config.toml
n_layer = 8
d_model = 96
n_head = 3
n_kv_head = 3
head_dim = 32
d_mlp = 384
vocab_size = 2048
activation = "squared_relu"
norm = "rmsnorm"
norm_place = "pre"
norm_eps = 1e-06
positions = "rope"
rope_base = 32000.0
rope_fraction = 1.0
qk_norm = true
attn_scale = 0.293
bias = "none"
tie_embeddings = false
parallel_block = false
extras = ["local attention windows", "shifted keys", "value embeddings", "hashed n-gram embeddings", "capped logits"]
init = "uniform"
init_std_qkv = 0.0789
init_std_o = 0.0
init_std_up = 0.0789
init_std_down = 0.0
optimizer = "muon_variant"
lr = 0.0144
lr_mult_down = 1.5
beta1 = 0.95
lr_head = 0.00588
warmup_steps = 63
schedule = "cos"
final_lr_fraction = 0.1
batch_tokens = 32768
seq_len = 512
doc_mask = true
train_tokens = 135300000
steps = 4130
dataset = "wikipedia_en"
Each number is 128 + 32 x the weight over its row's rms, rounded and kept within 0 to 255. Layers, rows and columns count from 0. Numbers have three digits each. The size before them is the row's rms in percent of the matrix's.

# layer 2 MLP up, 384x96, rms 0.248, rows 283-383, columns 64-95
102:110194117147130126110072094104140154128128101111090140103119102164211099171087108149103110137116
104:068163122093092147085075094186175108157119094122114142109140149162117137134158112121077164116115
107:079139117102059121114127053144158118082181089080093089127183124185139127175163099105124104108106
098:070090165098133031090097082122081076148113140131109122120116128183089167098157112087081092102169
091:126170121099100111097122190068135133146169078162140133163166129162106168141160129179110105169175
107:089122161136145179178093138073118157101158129131174194112161181145052142145154063108118143097085
100:126100135155092183116101130137102177188121144104139138118135129065103138128124117146124095165119
102:129093138155131076141102128102136140100091071167096112150079146176180147115140116155142126103111
092:122132108120140134116089100129126075130129156111076152102179115115141157163138142104165120109165
105:188129157110191076125131145192173115123089040113081133149123089156173113118164149107114092130142
094:164139104133202125165114136152175154085088113163145107138067098150086136093109115153115113167156
093:129159194111119101121104102168133118168138047186111144136108110105125105167097127118091117155195
104:144075143096162105078124166092126144127160123119169128074108167088211100113202165145103091177097
096:129081082146134140110113108137132189188132120103157065090179125108091123143146070123100132110065
107:141133152124083138112090109147081097142108098094133162088120195230164096153111124155096125085116
096:096134162116124157135144077060129159105137078092070100119194085149112133092148145139123095086094
099:087120128137133095147138130129054127152124100145178153074161102141103061117160091089145146123119
108:128153066089115090082088110074116119138075157159059190134084102128103135151115113106138150114115
101:112122157070131174200093179119101110092161124122133123089149192175111196124128115145154127115151
096:079088148153145115187116147089138130109134067137108135107134104125072154134177060132096101092136
101:099166125155139130157080168144159143207098161139102136149128109177161100172093177085124173132141
091:169215114099134089106170148129085164141108176136113087138085150132186143146194096153116118106066
096:206174115176105086161162136117156167184127153117126107158089154114126150166154113085187160154185
100:148101119192111123156134088104122147164124116115176093130157127136109117194123032099105139145094
094:168129143125149136050117121110061127132114112115138174085142129084141132145091118112088136182126
095:069108215125068139139094148132170174160129143123101112146096108117171113125156099094163108075107
102:092091110083136184104093172151106154150120122150147102154149146201153101108126127108098103072197
097:054153164144126156100122228150117144121114151123094135128088144077086112130229129131115124146149
098:090086092088079117160084194170117165135169124131138122130151150159107124143092146079120167180109
102:183122177132098101150106164148166132135143101104130111089135167132118138215121181117131139120181
095:106126162139141142147158152110106185067207148094096135119160161144078128113092146090160189110109
103:150118103137085072122118153101125053191168098144197086166123156090147133187126156177156123089133
112:107175126115110142090084134133133143124126080157075165139124143140190122125129104152113144141127
101:093189132114104069198086107079075120160092121131157127176148133178136101065137101171093115123191
102:119079055100103114122119179131137108124147041115128182149135085144178127163161149127115145130179
102:164104159150096081143112123144096101115098075131129154137149101111121110161178078092119221123112
100:125108126151113106117172070080147132129099130139110197174148126122148161118104168148137112099071
100:106121074120110134100093151101111085113112080129121084124127096133116156125111104148132169137142
108:158089135121051104113083219117147144118131182164018118105083129101149095134083169145125140094129
113:095170172090136112111134108126111133119171095106135136125135153147158154159180118109096132105087
105:100109133144099052089103172157167157120114119099105090149094172107131083163091192142186097118203
096:063114151133119109125146120099125091116154146139133117093135089169135116142098154167109194132122
104:143144138127095107079145039114108146166134190129081090084102104168106136116096093163148160114118
098:135102090109127083058124128115162154132115140112125182160117086084120136069156123118127146092162
108:159117105162111123158130178161160150122120084120068114182110133171177121118108115120078162167102
104:165091171181126070144081145044160157170123130082151184121161110120118124156139132113136142100114
107:096196166133150145116148152132151115098143092155121211103181138151177125132136135101138125137104
099:124087115129104138068141076125149040132081116132091173151132162118126216120130136158127075133158
100:096100119179136116129082104096125115112164132111124179084156159129077108152175129114167115113142
107:119124153122109094096111172132165076135139103068110103184090141173078148154126170117088139065182
089:174126174085089135153100060107149083089154106131143162096127152107080085103128169164082110084146
105:099197194070145074187125112133186099150097118158103086103094112128168138132119124112105126105192
097:078082170104129137104140111130129147085125093149133093074183151153120189072096141097121106121151
098:143167083084120090137130146099140147104155113126131078158065114080149151143163119103137085155075
089:122133130147140077079157129150109137134096103145123175196147186146128184107156100060123122128148
102:130126160187125164138142057142098187108148132178134123165102132142117130175184136140154152122128
095:122127138200093063113075136100112158141156124195149084134087127070129090128086175176122161133095
099:197165093138160099140173126173128185120130151086142163108155157090120163123135172095100125189084
095:046097128132088078074117185127142132119135083094135103168114074109139182123144161142097132083127
107:138110115097122140141107137130157084104109047130161140079132148097211130106072180057143093124139
106:108133122101126143105090100136118185110124144097120125107116181120137107102128184150147169107141
097:130124147143141153137135098178128101214110152092129146128084126143183100146109126075142139142083
104:107118107169103110161090139148132141096174083132152102087121149110135154118105115162166117106153
110:113124099177164140146129183132093110122128056135118142121159147160134156179150124098097097061099
096:150084161095143117121123099140110132148149080137148090207151171154134131148111070076126082186088
107:174200154160092118162115154163164164140146077135112159129128085151108146113077105101170178137138
101:153151175113154125096086131089136142128095087130148099155179134169142136160082162092118117212144
100:167065127093082124124105126088143195133094077101130131076124143104170126126120115147119073160123
110:074113159178079162092123135132103126088094059156109196137102142125151156090146083142121125113143
104:093176122089174175101211164172152160122183107134156103189108190159102114105117119114146098129135
098:131143138160172129160096208168129131135136136164147121186171156121114078094144140152108112066125
099:141147197091114092121105120127092171167143071155112070169140116115114201103121140134068108121092
111:172126131153120097069167130078143062135124131074182101116112156116120132126135137126170094116083
100:123157100122096085139066160140149126167168142143078089087156167175103110113141138121090144103099
103:085171121142132098184069085122133098118144071144144218129100127182104135143181106107130151137110
090:159162125167154149116127153132125136164175126073118107103161132128121123171164094167128159121103
099:084181162174188089138112150128161137167122130128162162177129136080125154123127085095119133099159
100:129149187131107140138057128133104147152127075157156127118169129131142137105158193094097145177140
091:118165141123165178104100176155160109078113062127151129080136201178102177071132143126157148150159
092:221117152138141144145134154149147147133114081163174134141208116185108104158069113150115108108151
092:109060126116112091111081150168150170135197126052167119128138173149102120162083103104102159176140
090:151105165058115177113097122126233141121086108071147159166136154124113145127153141119124180166099
099:081155116139076187121090188140115226170175140118144127157154146151050104182112108117131123109184
106:162118160147147070131177111123109133112143103108126128135158135170088074147065140139183157153102
106:099104163166158181141114164119120170107093141102085119084142101126115184091128154141123168144148
103:071149187139098098120116192135166116126118101143064124155130140097075110182162149118150117167138
097:104108099103179047154112135171141124106076088099149086145083138232137126089099141129121106107109
098:137080210139144072165147099135133057133153174123136099139067115126089067102158133116140138075158
097:120135163125154146115082133185142092165075148104032128145160173148154173134109095164088117083141
100:144093142148158161139114123150163113194164147088156111120083122070096141155166088182175143132075
113:161116141090110179133102113154152183152120143152217110111115161061117164146178105098107135116075
104:139149151142110138092112115138129070089106041161140093162122168130111139120160167122151057108127
100:120134154133121121078081115169110135087171156086111104098114177155094116130098148102146103144179
097:124105083166161080103134169175148191171149167107167115149091171140123130161163164149071144151100
098:092135097162074056166132119193108119165145117150088117100115086065095122117143166126164077166089
108:122118106125114111158140135175083174095142136148065154107105181093110185135092085104144140140146
102:096153115140121161144201104203148158124150072125100087092121115122083154088174146085092113177120
107:155144160153155097103161145138122153097121106129201129172107133181099098153158090159175124032156
107:117128138142098140145080135133162137081138151139090105093172143126144149202131088084090165108160
092:126119145158067113123069138130032139107117167130126090112157139132160117179182065160139138220132
098:070167121147158110104107125131114133121151137086168109210112093213087143124104149167117121167052
# layer 2 MLP down (transposed), 384x96, rms 0.185, rows 283-383, columns 64-95
104:112126081107118101117147130124117131166139093141128116127124194135130132131147128093152117043126
107:103187162096138121060135130145126090175108123107122125203148185127149138110078103126116109133076
106:128125104176127119114126098183176133107160157140132068106140138069121153159105150105140164180048
098:150175093076136099123150138174108121165107159123107183108135126161140146073149095135087135103139
098:125136064115117128080124151101099063138090120090084108143141118128156137102141118092134134154204
098:153125110158139104101142109162177118123115156128116053126118123168124086078144148097126138166189
109:152149067084106125167126088122147138087155124140132169068130113105159124126123128101099141132079
102:100121080186137066168079099095085115180108153120153148116161065137135097119147145183106128130115
100:138094107115194138130158110080110073078114133120168132125151091126092098147180160120151137080162
109:147159128157093113140114118117103140177161090135155070108114048134109133110147129112049133150060
098:072116123134154133127134095183116139131182156094137102198128082119085083173096137151141178127119
097:102137139175157186114167102140117150169129166065154120130155113174147071136065111128128145122149
090:157076088099157216114145071101122114109095144135161086121104117137136126072122113164093111145071
097:103123098123142048130101146112154107104081096101064160049131130112138118158122188101128162089177
111:113112165139111122106093144126110120106126120130054163152143153121161071135071125105115139107177
095:146117097110165109125135095123117158175114122074139108165117152054102125151133124108129109122178
097:113085106067120108159106131088101108113133166195081168195116068124126127074114171088143159132165
111:095084103138195151129133083129113106173112183152150185156163144116099134123157113172129071065116
100:118107165089163184143128166147078168138147179095132125118157105051102166075115138061128120161151
097:127118115097103120161126123151123192115132110113133058086183105136100130089150097056100109185119
100:144159146108160136126109120140158092118123125124214162128150100110184150160144173123133123144182
095:125098114159128119151201105109130154081079186112153118156166175147062145136073152108187139100105
101:190122174099098112113158113121145150115151107154187175128119128101170174103152078097112163118106
099:098149203132163099101100175110113129112135087149033150078107104115128163126101152149142111079162
092:169119150141152124151126123182157181129132168151133091222159167168135151112157125082168079074082
094:131121103163103100147166098168065091093121126112179099125090142086148054134075135069095114167097
094:142143103109159138114080147153142111099167086186095175136157163133103134111142222163144167111130
106:111135182128147112137158138158121111139116118098125129241121162057139131151123095070155122098169
095:062077081139115105118162136142087119107128122121133091101142147171101078148075198144124101130129
106:138085170121174114114092107099134068109143137108162141107095166143120116184154169207144099147109
094:122084134069151071178149073103166107152166129100135116119122153166154116221157149130137142107115
099:143116113104125155154077144131108116085157174097151119117129154100136140098119095111169139195135
115:110109161114129132086112146083163113124109102115126132127074119109126129161158155191121137164186
100:106157141115140030189115113110132184143157172080166118142102074135110106142136121151047152089132
106:159108140075060140078094144142127054106130111095126144122090080094175119145143125187097118106168
107:125135100160169175113085089119145074090076163162142102143150118085159084146127157120113127041126
100:123193113114088204065107170132148108128095171147178125156127150167135132130184092130164115108133
093:170159177082071157145134102117102166159067107121128083130115167127152103106144117143146126128084
106:125089103107103168094145125104130151172134103078110102124095122179106170143116124170175102159082
115:077148094107097103125115124165149210139114131160095137169112099151095163159139103110142152138072
111:104178142090069082133127087140117137098110122127095124138143070109078126116157140140189160107073
098:117079112177074111161150143144144158215072090155074155130155122142170161168120122151095075100108
099:119137125096131154106193129136128105143089165155120098163191199091070098104180133135105131100127
099:144104120098109128110178146161144110076099101156147143177138074103194132104101179132103089154095
104:139086095101147179156122136151158130113054178136104092135177134104157123143099122144183098158080
105:112129141144115085135134191067086095100127155081107154098131173046109070161165175102112084081117
112:111163098189127154155149094107159148075096123109185105120163107049140119063124179085100132127083
096:141106050120118116183115164105123100146136081144148173141164121132153176117118161138152096130135
089:136117120054101163158085092132071100090070116121135105104104184157175138136107126137100060110145
104:136106104121105152101087089113142116121089115155153096087183170116140141117088092125122132149166
089:119159173143091160146165136111088056115107153086178147093045094138123102137156137106083153176169
100:135135190112117110158085171123122150108177092128136111139084199126082146152172184067218077105135
097:087164131134166138161122168119133118114129165147122134154166148122101129138148145150095091170130
103:115101108151130123098129163194162097154131163180117108135146140155090127146050096126114130134190
095:111163153165187170183122180138122112172167137165171129069137096113130138113104132108105159111141
101:130143104127165181200127142056103143101127140155141170099126115111162079171158161098134179136125
096:114118165128112118146147129152137083121162163123131114139141086120089154132122140173170174115161
099:158169101120128121138185105148101128157086145119081081145139113128127147152146090072103130108151
095:127076076143066142108096147096124112120127134104143152245107142135107135112074154119156125147181
103:173065159156092142182118123147108107142144106180211084103128102098140089158100139093127090139112
105:139037115075118058083138147117060142084138113141084109173115103111149084078152121091121190111129
096:172106123114123098121168102148130092079090098170116136145087130151148067148140171134202186089115
102:175110166185127100166119126213145116115110096122125160142100092149108174127098126147192178150169
117:167138136158131136161127159099103171114189109145095134160127097178154096171163134139107150070112
096:123081117082142088146175121067148123119109135150144109140117137095170157149124120120166163108174
104:166111183159146126070110100114151156081117121153124146147136159165137138145125140181165127071136
094:090118141131156181087047132156084171115134150150140094100129149121089091144109132104081144174142
102:124152131169114097129164164095141150101130118086197108170150183151131166147155156133103119127128
104:096089156122089162117115139092093084113110124128078139150167080096126151107150067156108162066144
099:155136151162172040134134176097189131146164148114127133145161136130106148152128151130153114114148
094:124110156140140115126116097124125077148112201154165099138139153106155150159213086080166110109121
094:164065170118097150076110095129153101096097174167080132099066134132092054104108131116137119163170
102:116102136110100122115138144047110143116139114137077113039118120071104146124097081129121124075178
093:179153097119121098159163122117102162174155165075145066135172113120120208185073159085163173171109
100:141053132099073130178115153102098104113116157139150091134105056040099136103092077080140117106153
089:161137116088118145155082186134067103105097098203116140139133121070157143097173079162187144146105
102:111125096133134101140098151041158110091160170153116113085079128152181131147144074148140181188169
106:072076154070125108100124166112172115121177096136096161138146197118141160123156105115143178109079
096:192145122132128149147121094099095138097121084107100094094122081170108050117052153149132174070140
097:134174135123120175116127154110149104167125171111173123092128102098146104166133109151143129076140
095:119073124071092146150149172096125163128166128119152132059112173149109134178101164138102108117142
095:150177117105136115168156163126158146175118205165159112089145142073130130084151148124154160126072
100:119091158120118095096169091114119104148148133116135166098095117094170111087152092097124112128133
100:118105100064152119144197176083101098133110126155098140126119103146104146168114209098147169110135
104:076165099108131147142116112109158093117086107134055181141175180060096098116151135140080096093162
104:107116172158156130141168082131120072153125072166169175143101142144132114148129147139105111077157
098:126101124133200142093106130171184055157099138149139134119128144166069137083082147141128117108127
093:187132124109111175105131103125155200123119179124145124198143130163109121146161115044128217122095
100:097121163152058174119102167155108164107107194117101112125121134131124128123161097192162097166100
100:145128134139057101115106160072096063145163111147175115110152106136112170120140142087161129115101
115:093147158080148088110097155148188076153126092148095146117135143096137116177114191110134107111121
103:108140108111128180156139060106201131146150114176109072143151155095111063104115152100167115163129
089:118163138121127141104124119136087120086115116111124131111041150093111079117124138139111162171142
099:151153131177090102145152139172147145168123150110143126102110154101219078128145135169140097104147
096:112112107164121114176145104110172152101187152165132173152156015104095120105141165143130087147135
100:113132131172121126170166134173100072103105158100188139095131093064122144107120155126094130117210
105:088117141162124126126061160143112154139104166107157103063080115124117162090126113139181089078191
110:074085126101127125141134116151155114115187139099156172165163111168149106097116094123099105086092
103:095169146145060094124175147143119083149139136117119142136136196183083170185196144123114111084157
089:131112088119139073128071193143171140187127140122104098161152174109146123177151163148091172107135
100:133112078133095120102138059093109140121158139166114152154116049141122164146148147148128086093096